Weights of a small transformer language model: attention sinks.
Each number is 200 + 20 x the weight over the matrix's rms, rounded and kept within 0 to 999. Layers, rows and columns count from 0.

# down: layer 3 MLP down (transposed), 192x64, rms 0.14, rows 97-131, columns 0-63
# gate: layer 3 MLP gate, 192x64, rms 0.152, rows 98-132, columns 0-63
# up: layer 3 MLP up, 192x64, rms 0.145, rows 98-132, columns 0-63
down97,248,188,209,232,196,198,215,195,204,188,202,182,234,160,211,220,191,195,200,208,225,190,207,274,167,175,213,197,183,195,218,165,169,142,206,192,195,193,185,177,189,210,214,165,216,184,197,213,244,220,175,253,221,216,179,207,228,186,186,201,167,199,194,184
gate98,195,219,206,232,196,209,190,221,180,210,183,203,180,199,188,202,184,196,163,216,197,205,220,172,192,226,192,202,188,227,195,213,240,208,182,206,219,173,203,203,252,188,177,220,195,178,219,181,160,211,214,186,170,234,194,211,204,192,224,178,181,208,235,161
up98,193,233,231,206,178,182,219,187,169,203,170,208,196,201,192,209,208,226,199,234,220,220,227,171,223,200,170,190,208,205,184,204,221,203,196,205,251,153,168,183,259,187,186,207,187,194,228,161,185,208,206,228,202,255,202,193,203,195,195,178,187,206,235,168
down98,213,183,196,199,203,201,209,173,213,180,164,188,215,155,234,205,184,240,205,196,208,224,226,195,221,204,219,183,198,196,190,208,206,222,214,227,205,190,181,185,233,226,210,187,200,169,215,189,177,185,156,213,179,210,184,177,220,203,208,158,206,200,257,213
gate99,204,183,216,170,214,162,204,192,207,208,205,232,205,192,206,203,219,190,190,176,200,200,196,195,197,206,171,153,221,219,218,215,182,211,180,206,246,197,219,164,202,185,200,159,184,227,235,166,198,263,209,204,158,209,191,194,221,237,203,189,221,196,151,222
up99,196,196,170,221,213,207,188,213,200,207,176,177,197,176,211,173,213,238,218,176,202,189,187,197,212,200,195,227,209,194,211,229,149,223,200,156,232,191,190,232,232,194,162,221,185,208,182,243,234,175,203,202,235,152,176,182,206,196,201,236,185,204,193,166
down99,208,181,223,212,203,225,208,237,162,186,222,209,174,151,220,167,202,205,247,185,199,199,186,205,204,196,200,199,195,216,179,202,161,149,203,170,209,185,187,198,205,166,161,200,225,220,213,217,239,179,214,256,194,169,189,212,214,203,192,211,214,212,218,228
gate100,217,205,157,183,227,191,180,216,209,194,159,210,195,202,182,213,194,214,209,198,211,205,206,183,187,200,213,184,202,184,206,186,185,213,191,233,209,201,211,205,203,229,182,196,181,209,245,190,188,218,203,210,170,212,222,204,228,210,186,200,188,224,178,153
up100,219,204,183,190,221,222,203,210,172,213,215,241,203,185,202,196,153,201,201,181,167,221,190,175,200,220,180,197,209,203,166,196,192,189,216,197,200,220,152,211,190,198,188,211,189,216,217,184,219,200,192,211,201,215,197,223,215,215,236,200,227,222,208,172
down100,224,213,212,203,212,214,191,220,185,190,154,213,205,182,192,184,203,232,208,194,191,218,194,210,212,207,202,177,229,198,165,177,174,211,212,183,200,196,160,219,174,225,183,159,199,201,219,193,203,203,169,220,178,231,208,180,199,213,225,215,206,200,213,212
gate101,177,201,185,180,183,241,213,191,200,205,179,181,219,198,157,188,233,205,187,194,173,220,194,192,201,176,203,171,176,173,223,223,215,212,223,190,222,187,212,192,209,188,166,220,192,199,193,167,192,249,215,196,197,227,210,219,190,230,176,230,187,186,179,218
up101,208,215,229,168,200,196,195,182,174,151,238,184,183,195,186,236,158,197,179,188,225,211,174,167,202,203,191,231,223,193,190,220,224,171,218,228,183,199,203,200,203,191,199,186,207,189,181,219,180,211,217,208,185,221,198,208,218,181,209,200,203,209,217,180
down101,234,184,184,161,191,209,197,185,205,186,202,163,216,220,220,175,193,238,158,219,211,199,218,167,216,221,187,201,201,219,183,217,221,202,196,200,182,229,202,231,206,217,229,205,229,199,207,186,194,183,172,189,212,218,189,194,168,187,190,193,184,202,206,199
gate102,147,180,217,203,239,201,157,189,202,208,216,178,205,202,196,182,239,241,201,196,204,171,193,178,227,184,168,222,166,189,218,228,187,182,202,193,180,207,219,163,190,218,228,189,181,237,194,212,225,238,190,223,221,184,174,187,198,214,177,231,213,232,210,187
up102,233,172,201,192,195,155,213,150,175,198,195,187,273,207,190,201,166,215,211,194,201,165,185,191,234,225,204,234,235,232,162,210,189,212,193,236,223,203,209,194,210,187,196,216,166,191,200,231,156,241,173,195,209,204,201,231,214,185,180,185,190,241,178,246
down102,219,165,201,229,200,188,222,203,184,211,236,201,182,221,205,217,197,217,164,181,189,213,185,241,177,211,226,192,198,221,207,216,214,134,222,174,185,208,227,203,211,204,145,200,182,180,179,176,163,162,171,187,221,169,202,229,198,210,254,191,239,176,223,229
gate103,166,143,214,214,231,175,199,211,223,218,204,220,211,192,223,177,218,204,185,223,180,219,222,183,198,155,184,189,198,203,211,198,206,170,253,181,180,211,180,206,227,196,208,200,191,168,215,176,191,172,222,163,187,156,254,202,180,217,167,189,199,228,201,173
up103,186,186,221,216,220,178,181,204,229,226,202,178,235,176,207,197,191,225,231,189,192,210,195,179,197,152,195,209,206,214,235,197,219,186,221,207,208,196,203,202,238,232,252,220,194,199,172,216,181,185,160,204,256,208,197,164,214,181,198,207,210,176,172,211
down103,219,209,187,168,219,210,179,207,188,197,187,174,204,160,186,241,189,197,241,170,202,200,163,191,226,207,196,224,219,218,179,205,217,214,193,194,216,192,191,191,218,189,258,218,208,209,192,164,223,204,152,221,230,229,152,175,203,164,244,217,211,168,184,219
gate104,192,255,187,184,225,210,199,208,204,202,183,160,202,194,227,223,209,180,177,193,205,170,218,200,185,183,211,205,206,194,203,205,187,203,235,214,220,200,193,217,200,198,189,213,181,197,196,204,188,201,205,188,202,178,181,200,189,218,202,191,223,178,185,193
up104,203,197,198,205,193,241,194,214,214,199,209,236,185,195,174,209,188,178,184,186,205,208,188,207,179,226,193,204,196,199,237,217,188,208,183,233,231,216,188,197,201,183,199,176,205,220,210,185,203,184,173,195,195,188,204,215,182,229,215,197,196,192,199,191
down104,208,194,233,193,174,221,185,193,208,232,206,179,209,195,193,200,170,189,216,202,219,198,203,206,205,214,193,170,213,211,221,184,198,197,183,196,220,224,217,193,208,202,193,228,194,210,215,193,185,202,192,185,194,153,197,219,178,233,198,190,204,166,198,201
gate105,193,203,189,197,202,201,205,198,197,205,198,219,212,192,200,205,196,186,201,198,198,200,211,212,193,206,191,191,200,202,213,200,197,191,200,195,203,204,197,207,188,202,199,207,202,199,210,202,210,192,198,210,191,196,206,211,212,201,200,198,200,199,199,193
up105,201,200,199,202,195,182,200,203,202,200,201,194,191,205,189,209,202,199,204,204,205,213,225,205,200,205,200,208,195,193,195,211,201,211,196,198,213,205,192,207,192,198,200,192,187,199,192,197,206,204,203,200,219,201,194,193,200,188,201,187,204,201,200,201
down105,189,195,210,203,203,201,199,200,189,218,203,205,202,198,201,201,205,196,201,201,205,201,196,209,203,207,202,192,193,203,199,196,190,188,203,202,188,203,202,198,203,198,212,212,192,209,196,188,206,188,214,185,193,203,206,196,192,215,196,206,212,210,201,198
gate106,187,221,225,212,231,234,198,202,230,197,238,216,232,190,209,178,208,175,220,208,199,192,176,239,187,212,168,195,216,202,153,204,190,210,208,145,189,196,216,205,216,222,168,172,194,178,193,172,228,199,196,190,179,181,201,175,202,187,201,177,189,198,252,204
up106,210,210,195,183,211,198,226,201,210,191,172,186,185,219,210,177,200,223,178,196,234,189,211,181,217,185,211,193,175,198,244,196,186,229,174,179,197,200,194,194,225,173,202,214,200,173,199,180,211,222,221,202,172,232,208,238,193,251,172,151,160,169,167,231
down106,195,229,172,197,261,192,255,210,217,176,191,196,224,216,213,183,192,139,201,196,234,216,192,211,195,205,205,197,207,168,174,189,185,213,212,190,197,202,189,209,186,225,191,171,186,192,202,172,256,169,192,230,196,192,195,188,180,169,206,171,211,217,245,209
gate107,204,185,187,192,184,186,182,195,222,186,195,168,220,212,190,235,187,179,207,221,185,190,194,177,204,210,184,228,196,208,188,188,210,239,207,233,158,190,175,242,166,225,182,171,224,223,207,194,228,218,201,155,209,203,182,209,188,238,204,187,205,267,220,184
up107,244,194,240,225,173,184,165,172,175,201,191,177,218,195,159,184,226,193,208,217,202,217,191,179,206,206,172,206,210,177,163,180,219,210,201,200,173,192,206,223,195,223,204,194,227,197,217,170,200,214,213,196,240,191,181,222,204,191,200,235,176,214,213,230
down107,185,234,197,177,228,213,239,205,147,201,215,227,168,216,220,161,193,213,200,179,177,170,210,201,214,184,240,229,194,196,197,228,212,194,161,182,193,199,210,185,183,194,222,173,208,199,197,196,183,194,200,209,228,228,229,201,231,179,209,191,172,165,198,194
gate108,189,223,239,189,234,226,177,206,198,216,200,189,207,202,207,238,179,189,177,185,187,187,243,175,179,202,236,201,202,185,186,155,217,205,208,183,192,202,218,207,204,182,173,198,206,206,189,180,229,202,181,236,194,210,173,191,176,189,220,206,195,200,206,209
up108,232,208,214,151,203,178,178,215,205,199,210,189,164,197,194,189,192,171,226,197,200,186,239,188,189,162,209,171,183,214,198,205,226,189,216,209,236,237,195,214,188,218,198,183,191,205,189,187,202,189,191,205,201,259,190,215,193,218,218,201,182,210,178,198
down108,185,192,172,205,174,212,212,202,204,206,188,250,206,206,219,220,206,209,183,185,211,221,192,189,199,261,222,199,212,205,182,218,151,200,174,199,212,169,199,196,210,190,199,210,193,215,243,185,227,215,189,205,189,179,198,191,194,211,165,188,211,179,199,166
gate109,147,233,220,189,196,223,210,232,179,194,212,244,145,200,213,223,171,162,198,167,188,189,194,189,179,217,179,225,191,176,215,188,207,211,193,195,190,209,230,201,184,187,196,229,200,181,210,158,206,195,211,244,154,179,213,237,234,187,218,222,188,198,209,186
up109,182,236,199,196,197,188,176,185,192,171,199,220,195,202,159,212,185,180,197,211,235,186,207,206,227,186,215,208,201,184,212,198,201,149,242,191,245,238,188,201,170,235,164,178,200,210,220,180,194,227,232,193,196,248,193,197,161,206,180,232,185,208,175,195
down109,198,201,224,207,197,204,203,192,214,247,186,217,186,191,228,180,201,168,217,161,196,230,185,163,202,201,227,239,171,201,169,193,210,195,199,225,220,180,181,209,208,195,192,227,187,190,228,162,241,198,175,264,185,188,191,213,208,203,183,201,192,177,173,221
gate110,200,207,222,240,200,244,166,221,177,211,231,205,187,191,186,129,200,231,193,165,220,211,193,187,218,164,213,192,208,227,218,223,198,227,162,130,218,171,179,229,185,215,177,238,253,200,203,246,173,253,197,164,222,210,211,211,163,161,206,232,174,167,171,178
up110,196,186,233,212,203,185,210,178,187,202,231,194,193,162,230,138,228,221,233,181,227,211,195,183,225,163,192,205,246,225,208,231,195,227,161,183,242,177,160,223,206,270,228,218,226,206,210,255,180,211,161,214,189,188,202,208,187,200,195,206,156,180,201,185
down110,189,199,185,202,183,175,227,196,145,216,188,160,246,190,232,236,196,183,236,234,173,195,218,222,242,222,177,188,210,186,185,150,176,171,194,240,229,198,223,199,218,180,209,210,180,215,239,189,192,187,120,213,206,173,243,183,228,175,199,183,210,234,191,194
gate111,198,162,193,211,222,234,191,208,213,174,187,212,183,204,193,152,196,155,200,204,183,198,220,180,214,205,200,208,212,167,220,240,197,174,228,218,152,200,206,193,202,202,200,183,215,196,218,197,217,200,216,201,164,223,201,199,188,214,199,197,183,193,233,206
up111,190,224,220,227,216,224,210,181,211,217,159,208,207,202,208,189,200,171,212,170,158,198,203,197,208,183,177,196,205,231,157,213,198,199,227,223,161,206,198,196,169,210,177,209,162,221,190,208,191,211,202,190,190,186,217,169,202,230,205,206,217,232,218,233
down111,182,193,206,236,202,227,201,165,200,191,175,194,186,188,225,169,207,175,243,196,198,175,187,183,213,193,178,244,185,198,178,186,186,184,199,233,203,207,180,214,197,215,203,216,199,236,212,182,202,229,180,236,188,180,215,181,180,234,208,217,222,189,208,190
gate112,240,203,235,162,154,181,160,180,189,241,170,234,194,228,204,182,192,182,197,198,203,158,183,192,195,223,171,159,189,211,197,190,245,209,208,209,222,206,212,188,169,221,171,229,199,214,203,180,207,223,223,182,199,211,197,229,167,207,212,216,202,201,163,203
up112,193,213,194,199,177,202,172,188,201,156,224,184,218,204,211,249,204,174,230,204,230,192,207,184,160,243,211,219,213,189,163,183,216,208,151,196,172,196,224,233,180,193,177,223,190,238,180,190,201,192,194,207,248,191,163,160,195,216,214,163,228,189,233,208
down112,183,202,181,206,211,253,200,186,157,180,228,180,205,210,220,202,181,171,198,186,191,221,189,200,215,204,213,217,229,199,174,217,150,195,194,181,192,205,239,238,200,205,215,200,214,197,239,144,198,191,185,179,261,203,162,156,194,226,179,182,222,178,226,219
gate113,202,213,194,209,209,195,213,185,213,194,233,226,180,198,228,198,189,235,196,203,212,183,229,206,187,187,228,174,209,218,227,193,198,201,196,188,216,210,196,192,178,186,201,195,224,181,168,228,210,209,201,185,204,203,170,210,198,197,195,186,181,211,197,143
up113,229,213,196,203,171,206,196,202,164,195,216,206,206,171,208,196,217,205,199,195,221,152,237,210,200,214,210,192,194,189,225,191,224,224,212,185,228,208,211,209,217,197,209,206,194,169,194,213,203,197,189,184,220,209,182,240,197,199,197,223,191,212,179,179
down113,196,192,195,183,152,194,197,186,174,208,204,183,186,182,185,198,198,170,199,192,206,212,184,198,225,199,229,220,214,215,208,212,167,202,199,208,226,226,219,234,213,224,205,179,190,204,212,190,190,193,184,216,197,201,227,190,212,208,240,196,191,161,199,211
gate114,212,191,234,176,198,194,201,209,190,241,239,176,203,238,238,173,200,253,173,146,187,183,208,139,203,181,160,193,173,197,175,193,234,200,223,195,209,207,176,174,174,199,219,215,194,191,176,220,188,197,243,182,194,206,234,218,204,172,218,210,179,184,175,203
up114,259,238,200,199,202,225,207,224,202,185,201,208,205,186,226,197,168,230,167,176,194,225,182,175,224,196,164,175,195,221,222,181,227,217,212,189,193,235,191,166,185,179,223,218,163,186,168,194,221,182,205,195,188,180,223,213,192,190,208,227,192,193,170,158
down114,219,205,196,204,188,193,216,237,193,184,218,182,206,180,198,187,193,222,183,191,232,203,216,205,201,211,170,193,182,209,166,191,199,212,199,181,212,231,215,143,207,223,246,185,146,256,186,207,214,195,179,205,200,183,274,236,198,203,203,196,178,169,213,150
gate115,180,217,226,159,189,215,223,195,226,198,229,215,199,193,205,179,180,255,221,202,213,214,189,184,169,180,219,248,210,245,251,191,223,214,178,236,201,187,209,235,179,198,210,208,183,201,194,197,168,169,183,226,212,179,225,172,191,174,186,251,218,139,154,200
up115,189,251,167,220,237,168,203,198,245,169,165,200,230,226,184,193,154,214,210,199,188,208,219,200,225,232,202,161,159,204,173,173,216,184,201,175,152,210,197,230,178,140,217,184,204,214,218,208,215,217,208,173,268,249,211,161,216,177,168,170,187,221,236,204
down115,206,171,208,180,177,205,191,191,182,202,253,224,154,152,188,218,227,217,185,168,239,172,177,199,176,170,215,241,210,171,224,195,198,245,205,225,218,209,187,197,209,245,188,234,182,204,161,186,189,172,207,241,182,189,169,235,201,195,218,256,218,172,174,178
gate116,156,203,242,188,192,164,191,177,210,184,186,234,209,214,213,186,217,196,172,164,193,249,246,216,206,198,190,173,198,172,163,220,207,192,166,166,213,147,225,215,255,175,191,233,237,175,197,219,173,198,204,211,142,166,202,185,215,176,189,216,211,236,228,227
up116,166,195,207,183,227,204,212,220,222,210,198,192,191,170,204,197,232,189,206,220,216,206,233,227,167,159,204,223,220,246,209,214,155,201,225,179,219,223,154,240,205,216,221,183,213,206,212,195,202,169,192,224,203,159,259,207,159,210,152,182,142,158,191,167
down116,237,239,184,232,184,187,187,198,176,170,177,275,192,213,194,184,206,198,181,184,205,214,195,215,199,209,259,208,213,201,217,164,217,182,184,182,249,151,216,186,206,191,223,195,195,242,186,162,251,156,191,159,191,195,188,194,226,170,192,246,207,188,182,177
gate117,205,171,210,225,216,230,215,181,172,179,182,172,167,228,185,206,208,135,225,185,208,191,173,222,183,229,224,215,186,215,231,197,225,180,171,184,199,186,210,190,202,223,189,208,220,201,190,204,169,204,207,172,170,181,206,236,180,202,190,227,189,169,250,207
up117,188,208,178,208,193,204,202,205,230,179,183,219,245,174,243,202,181,180,164,181,174,214,208,190,222,250,220,232,196,194,228,232,214,236,189,209,207,230,191,193,199,203,200,197,176,212,254,182,211,143,198,185,183,226,217,199,190,188,219,168,185,177,173,175
down117,214,205,208,231,183,162,230,201,205,196,176,206,178,226,174,184,212,150,251,166,214,183,202,207,186,199,202,195,197,235,210,189,184,172,154,187,251,203,201,187,195,191,159,217,207,209,161,203,201,238,239,212,227,195,189,228,209,210,156,217,196,207,197,216
gate118,218,167,185,203,222,200,192,192,230,251,216,215,201,150,188,192,155,198,189,153,189,227,208,227,157,208,198,154,188,192,227,179,226,189,226,172,199,183,246,205,186,224,198,200,227,264,198,182,170,225,215,194,170,175,256,195,158,182,204,187,236,200,176,244
up118,187,215,152,176,241,190,203,187,221,188,174,197,243,215,201,204,220,231,189,178,220,190,196,239,220,213,198,174,180,227,195,233,153,205,223,202,204,217,195,185,168,183,180,241,157,183,228,223,226,194,226,157,193,246,165,172,195,208,180,175,170,195,214,216
down118,184,171,225,203,215,167,187,208,207,205,228,212,197,163,207,192,160,228,179,197,198,235,231,169,213,190,210,185,164,192,213,184,222,204,198,195,174,183,245,185,195,191,191,203,214,241,214,191,158,215,272,136,186,190,232,208,180,187,226,205,198,213,188,232
gate119,192,232,216,195,215,172,221,197,184,193,178,203,187,193,224,221,242,208,248,191,186,189,201,186,179,196,201,158,210,186,208,175,180,218,206,190,179,205,231,212,160,191,203,205,190,192,192,232,204,221,203,178,155,200,198,216,209,169,229,183,242,181,241,202
up119,198,221,176,189,205,193,192,215,219,196,187,210,187,215,207,214,193,174,205,192,201,190,187,169,279,227,211,201,178,201,187,188,171,224,161,229,190,222,214,183,180,210,196,195,193,189,196,188,203,182,219,203,233,242,185,216,165,216,180,168,206,221,198,227
down119,184,189,216,189,195,199,206,180,176,192,178,220,174,218,216,213,245,215,240,182,183,185,202,161,169,214,171,158,215,224,202,196,184,202,212,202,203,227,203,217,189,206,225,201,187,197,201,221,244,192,230,202,182,197,189,210,193,179,203,189,265,173,191,177
gate120,198,205,199,203,202,199,203,201,203,198,206,203,202,201,206,197,204,200,194,196,208,201,203,199,202,200,204,196,204,203,192,197,199,201,204,194,195,195,206,201,198,199,195,200,204,198,200,204,201,205,197,202,200,198,203,203,198,202,200,202,205,203,202,202
up120,200,200,202,200,198,200,202,201,200,200,201,201,196,197,198,199,200,201,195,197,193,203,188,199,188,202,200,192,202,197,199,197,201,200,197,201,200,199,193,194,206,197,201,201,199,201,193,200,194,197,195,198,186,194,196,197,194,199,199,201,199,199,200,198
down120,199,196,191,200,198,203,199,199,203,208,204,202,202,199,197,201,199,198,206,203,205,199,199,201,201,204,196,193,203,195,201,199,199,196,202,202,194,202,204,197,198,205,199,200,202,203,195,199,200,198,209,194,197,202,202,201,200,204,197,193,199,197,193,198
gate121,234,213,178,231,202,198,182,213,214,180,206,227,198,191,219,211,213,200,185,157,204,187,217,189,209,196,214,192,206,186,211,212,214,195,212,176,217,188,186,220,224,193,183,227,213,197,214,213,187,188,181,190,225,191,191,209,197,184,180,211,179,183,196,194
up121,230,208,171,178,186,191,194,205,201,189,174,191,172,200,235,176,210,218,192,204,193,179,211,185,200,205,196,200,199,185,224,219,218,183,194,208,222,199,188,203,211,204,195,146,171,199,215,231,194,203,209,206,205,214,206,207,186,228,223,198,185,185,199,226
down121,204,200,194,187,237,219,201,202,188,189,218,191,202,178,212,203,211,193,163,182,191,204,186,234,188,166,192,222,211,205,208,166,190,206,188,182,185,203,216,230,205,214,177,237,206,198,218,207,202,208,205,164,218,207,200,211,213,188,181,206,164,185,210,206
gate122,209,169,212,217,216,211,181,198,186,237,172,183,157,193,194,203,187,219,190,197,187,194,203,201,179,209,200,175,165,222,217,194,184,187,204,205,228,182,209,222,189,201,187,171,235,230,195,201,195,206,185,199,211,219,179,203,191,218,209,179,212,184,202,224
up122,213,209,241,171,189,216,193,206,180,190,225,172,207,194,216,196,186,174,206,235,180,185,147,199,203,202,221,209,214,187,196,177,194,187,223,217,192,210,190,193,199,212,179,199,219,206,225,170,186,185,202,183,204,198,235,204,204,241,212,213,230,210,186,192
down122,198,177,219,186,198,226,178,212,215,177,213,200,223,203,171,202,220,195,212,184,212,198,174,205,201,192,228,167,233,176,229,199,174,180,234,212,197,201,196,224,217,234,202,209,172,186,205,184,193,195,178,218,163,193,194,211,206,220,195,174,183,198,224,182
gate123,186,179,196,220,178,214,229,175,178,181,213,167,210,207,208,216,231,228,181,195,205,187,221,182,201,228,217,204,156,212,200,201,176,191,197,143,167,169,255,212,219,159,227,211,228,210,211,253,218,192,214,208,197,192,185,207,184,210,178,225,197,171,184,187
up123,224,202,180,180,237,209,225,143,188,163,209,222,175,185,180,172,209,252,225,221,185,196,179,187,191,173,174,215,228,216,244,231,191,194,200,212,196,223,211,189,227,191,206,233,176,185,201,223,214,211,210,194,192,211,221,200,180,173,186,149,204,196,204,177
down123,169,174,173,218,133,225,233,184,207,187,195,187,220,267,240,229,226,229,165,206,227,216,205,194,202,231,225,191,128,192,204,212,186,214,203,197,205,178,216,208,187,216,189,190,203,218,193,184,200,211,249,195,203,184,181,213,208,196,171,180,173,191,169,204
gate124,209,195,187,174,209,241,210,191,165,171,190,217,148,186,175,200,183,201,219,171,202,188,179,184,186,214,168,240,241,214,185,218,197,179,156,210,231,194,197,206,215,202,184,235,181,196,211,199,217,208,211,216,197,201,206,192,214,240,223,214,179,191,197,209
up124,213,214,211,224,151,217,216,188,202,195,189,187,220,208,229,212,225,195,218,209,205,211,232,188,209,225,204,191,166,204,184,169,220,196,156,191,203,189,171,193,182,206,224,214,227,214,190,206,188,222,178,200,193,187,199,222,197,141,187,212,171,165,205,232
down124,165,208,188,227,200,164,174,179,215,207,196,178,219,238,197,217,220,185,197,182,240,213,204,200,216,221,221,208,178,189,236,191,214,171,202,186,168,218,191,198,195,228,208,203,205,229,209,218,187,211,225,150,213,184,164,213,207,202,137,194,199,196,183,212
gate125,191,185,196,221,213,216,226,180,212,209,168,199,197,197,203,225,208,212,211,155,198,167,187,239,171,181,191,229,185,178,218,226,176,209,233,203,192,216,197,251,217,183,191,192,176,183,190,238,210,214,181,203,166,187,220,191,198,206,200,193,195,207,199,195
up125,220,208,232,180,217,194,186,204,203,195,182,199,177,197,169,177,186,239,189,197,224,169,233,200,169,240,194,179,168,171,189,170,203,177,179,197,186,185,219,208,188,212,225,205,195,176,212,196,202,202,210,218,206,185,212,250,238,214,199,177,216,193,226,165
down125,172,191,166,234,193,184,216,193,207,227,191,218,188,190,270,195,216,160,204,208,185,211,168,225,209,177,192,198,193,239,188,192,202,225,210,197,202,228,188,196,203,196,199,192,210,212,194,196,199,203,184,181,210,205,204,184,162,175,227,222,162,192,188,222
gate126,202,196,201,198,201,206,202,199,203,202,212,202,188,198,203,199,200,200,204,205,210,213,198,197,202,202,202,198,199,199,195,198,199,207,202,197,196,199,206,199,190,205,198,194,201,201,208,203,199,207,199,199,201,211,199,207,196,198,204,204,206,202,199,198
up126,194,198,195,205,199,204,200,191,194,203,201,192,197,196,191,200,191,197,201,193,195,196,201,198,202,207,201,197,190,198,202,199,200,203,204,200,191,203,199,194,204,194,198,200,205,198,207,198,196,200,194,202,194,204,207,189,204,199,195,199,197,197,198,201
down126,205,196,189,193,188,201,198,204,207,201,199,202,204,203,196,203,203,201,197,203,202,207,198,202,198,202,208,199,195,202,197,198,203,200,204,202,198,193,199,200,206,201,199,197,197,199,205,206,197,199,201,202,194,197,209,200,193,194,201,204,198,198,198,203
gate127,197,177,178,219,194,198,223,204,160,199,177,206,239,217,199,231,214,179,241,173,220,188,218,213,156,207,215,201,221,187,219,133,204,190,190,202,216,178,189,192,209,209,178,172,192,205,192,196,175,193,205,205,207,188,241,183,214,174,239,157,160,161,215,253
up127,173,262,197,204,199,225,184,254,205,174,207,182,203,206,167,183,152,169,208,203,170,230,189,179,220,208,186,194,213,155,167,216,181,214,255,194,208,189,227,157,179,194,188,202,215,193,213,178,207,199,216,167,198,210,200,221,219,177,206,181,212,229,211,206
down127,191,194,173,215,217,203,204,200,177,199,217,198,252,176,188,204,200,188,245,200,187,163,229,185,212,205,216,209,221,193,211,173,182,207,205,204,229,205,198,193,207,215,175,199,186,171,214,193,195,182,210,197,193,199,213,187,201,169,266,141,155,171,241,276
gate128,157,196,217,205,231,184,188,233,203,208,212,189,242,202,181,190,193,170,200,211,235,192,183,194,189,213,183,209,223,195,203,196,229,226,236,145,159,186,231,201,176,222,178,215,240,178,223,218,171,221,227,193,155,180,196,230,172,206,236,203,133,191,204,175
up128,232,195,161,216,209,164,194,168,213,153,198,239,183,192,237,212,222,219,163,202,183,225,188,192,192,206,224,161,174,214,229,191,184,138,185,216,200,212,194,214,235,155,176,195,220,221,204,196,220,210,213,174,221,236,206,149,187,195,188,177,244,199,182,200
down128,179,203,210,211,211,203,175,208,176,158,222,210,192,239,182,221,180,157,189,200,253,239,182,205,197,258,195,195,205,178,212,191,210,205,205,196,151,207,214,210,207,199,163,211,262,188,220,208,193,205,223,170,178,213,165,191,182,240,186,176,151,222,188,227
gate129,177,198,157,218,203,164,201,203,170,205,167,179,248,205,229,226,205,188,178,223,243,234,213,207,241,182,161,168,199,256,219,188,187,243,165,203,195,181,214,195,165,176,199,200,195,194,190,235,194,231,189,207,204,204,206,228,188,221,194,158,190,196,198,214
up129,140,216,206,185,241,223,202,170,255,180,181,184,186,220,212,206,192,187,193,180,184,210,218,181,200,218,186,180,236,206,159,160,199,194,229,202,223,217,217,215,219,195,157,229,228,233,206,149,191,170,211,184,180,240,207,213,199,182,211,194,207,199,199,217
down129,195,219,166,216,212,178,181,191,210,172,176,158,229,191,194,191,198,200,201,226,209,205,230,213,206,168,187,157,208,264,207,157,201,218,201,210,185,200,226,220,164,171,213,205,227,198,165,229,235,248,231,201,199,161,235,198,193,196,191,169,200,209,177,204
gate130,198,188,202,208,209,196,212,194,195,213,217,209,206,208,184,183,201,200,201,188,199,218,182,175,184,187,210,214,192,200,215,186,194,206,197,195,194,197,206,193,205,196,215,207,216,192,184,215,193,191,192,189,183,184,200,190,188,198,200,220,209,181,194,219
up130,205,194,193,191,183,185,207,203,210,216,199,205,205,189,192,220,202,195,186,189,199,188,213,223,200,215,188,183,201,211,203,206,202,208,205,224,199,216,197,214,202,187,199,197,196,197,214,189,198,172,199,196,210,190,214,199,199,207,203,199,208,184,168,204
down130,198,196,201,213,203,182,208,197,196,197,201,207,201,197,186,188,223,196,209,199,195,200,189,182,220,202,211,210,201,201,199,203,202,191,197,202,211,195,198,183,181,223,212,195,195,200,212,197,193,219,201,241,178,198,199,200,207,197,206,189,189,204,215,165
gate131,185,187,189,178,241,196,199,200,183,198,208,182,204,205,213,244,206,222,193,215,220,228,195,209,199,183,197,197,200,202,207,203,203,196,180,208,176,200,189,189,188,185,198,197,186,188,232,211,186,213,185,212,184,198,216,177,183,218,179,184,229,203,210,213
up131,192,214,223,212,206,204,192,188,205,182,228,197,200,197,191,209,199,207,210,217,187,223,218,183,192,186,226,214,202,191,159,192,186,200,187,188,222,188,205,200,213,202,190,178,187,193,184,213,205,206,192,191,252,185,204,200,185,201,199,209,242,230,178,213
down131,202,187,192,203,189,194,202,212,198,188,191,216,198,235,197,175,188,234,213,208,187,201,185,202,197,188,205,185,194,184,213,193,235,190,210,182,232,184,210,183,233,209,203,220,225,219,165,193,214,209,232,201,194,201,175,194,186,165,190,204,193,198,201,202
gate132,204,202,200,199,221,158,232,161,176,209,188,189,189,194,194,173,206,224,220,193,222,202,222,220,237,192,225,170,198,169,221,221,193,165,169,196,214,215,172,235,164,198,232,188,161,208,261,191,176,218,217,198,174,248,228,196,199,182,194,210,188,181,174,204
up132,254,192,167,217,188,201,201,222,190,183,201,212,222,184,248,215,187,189,185,199,150,195,235,141,209,214,188,205,228,239,205,215,217,196,187,240,198,189,191,216,194,205,199,216,202,167,219,192,204,195,210,195,163,228,170,207,213,181,229,155,232,203,204,222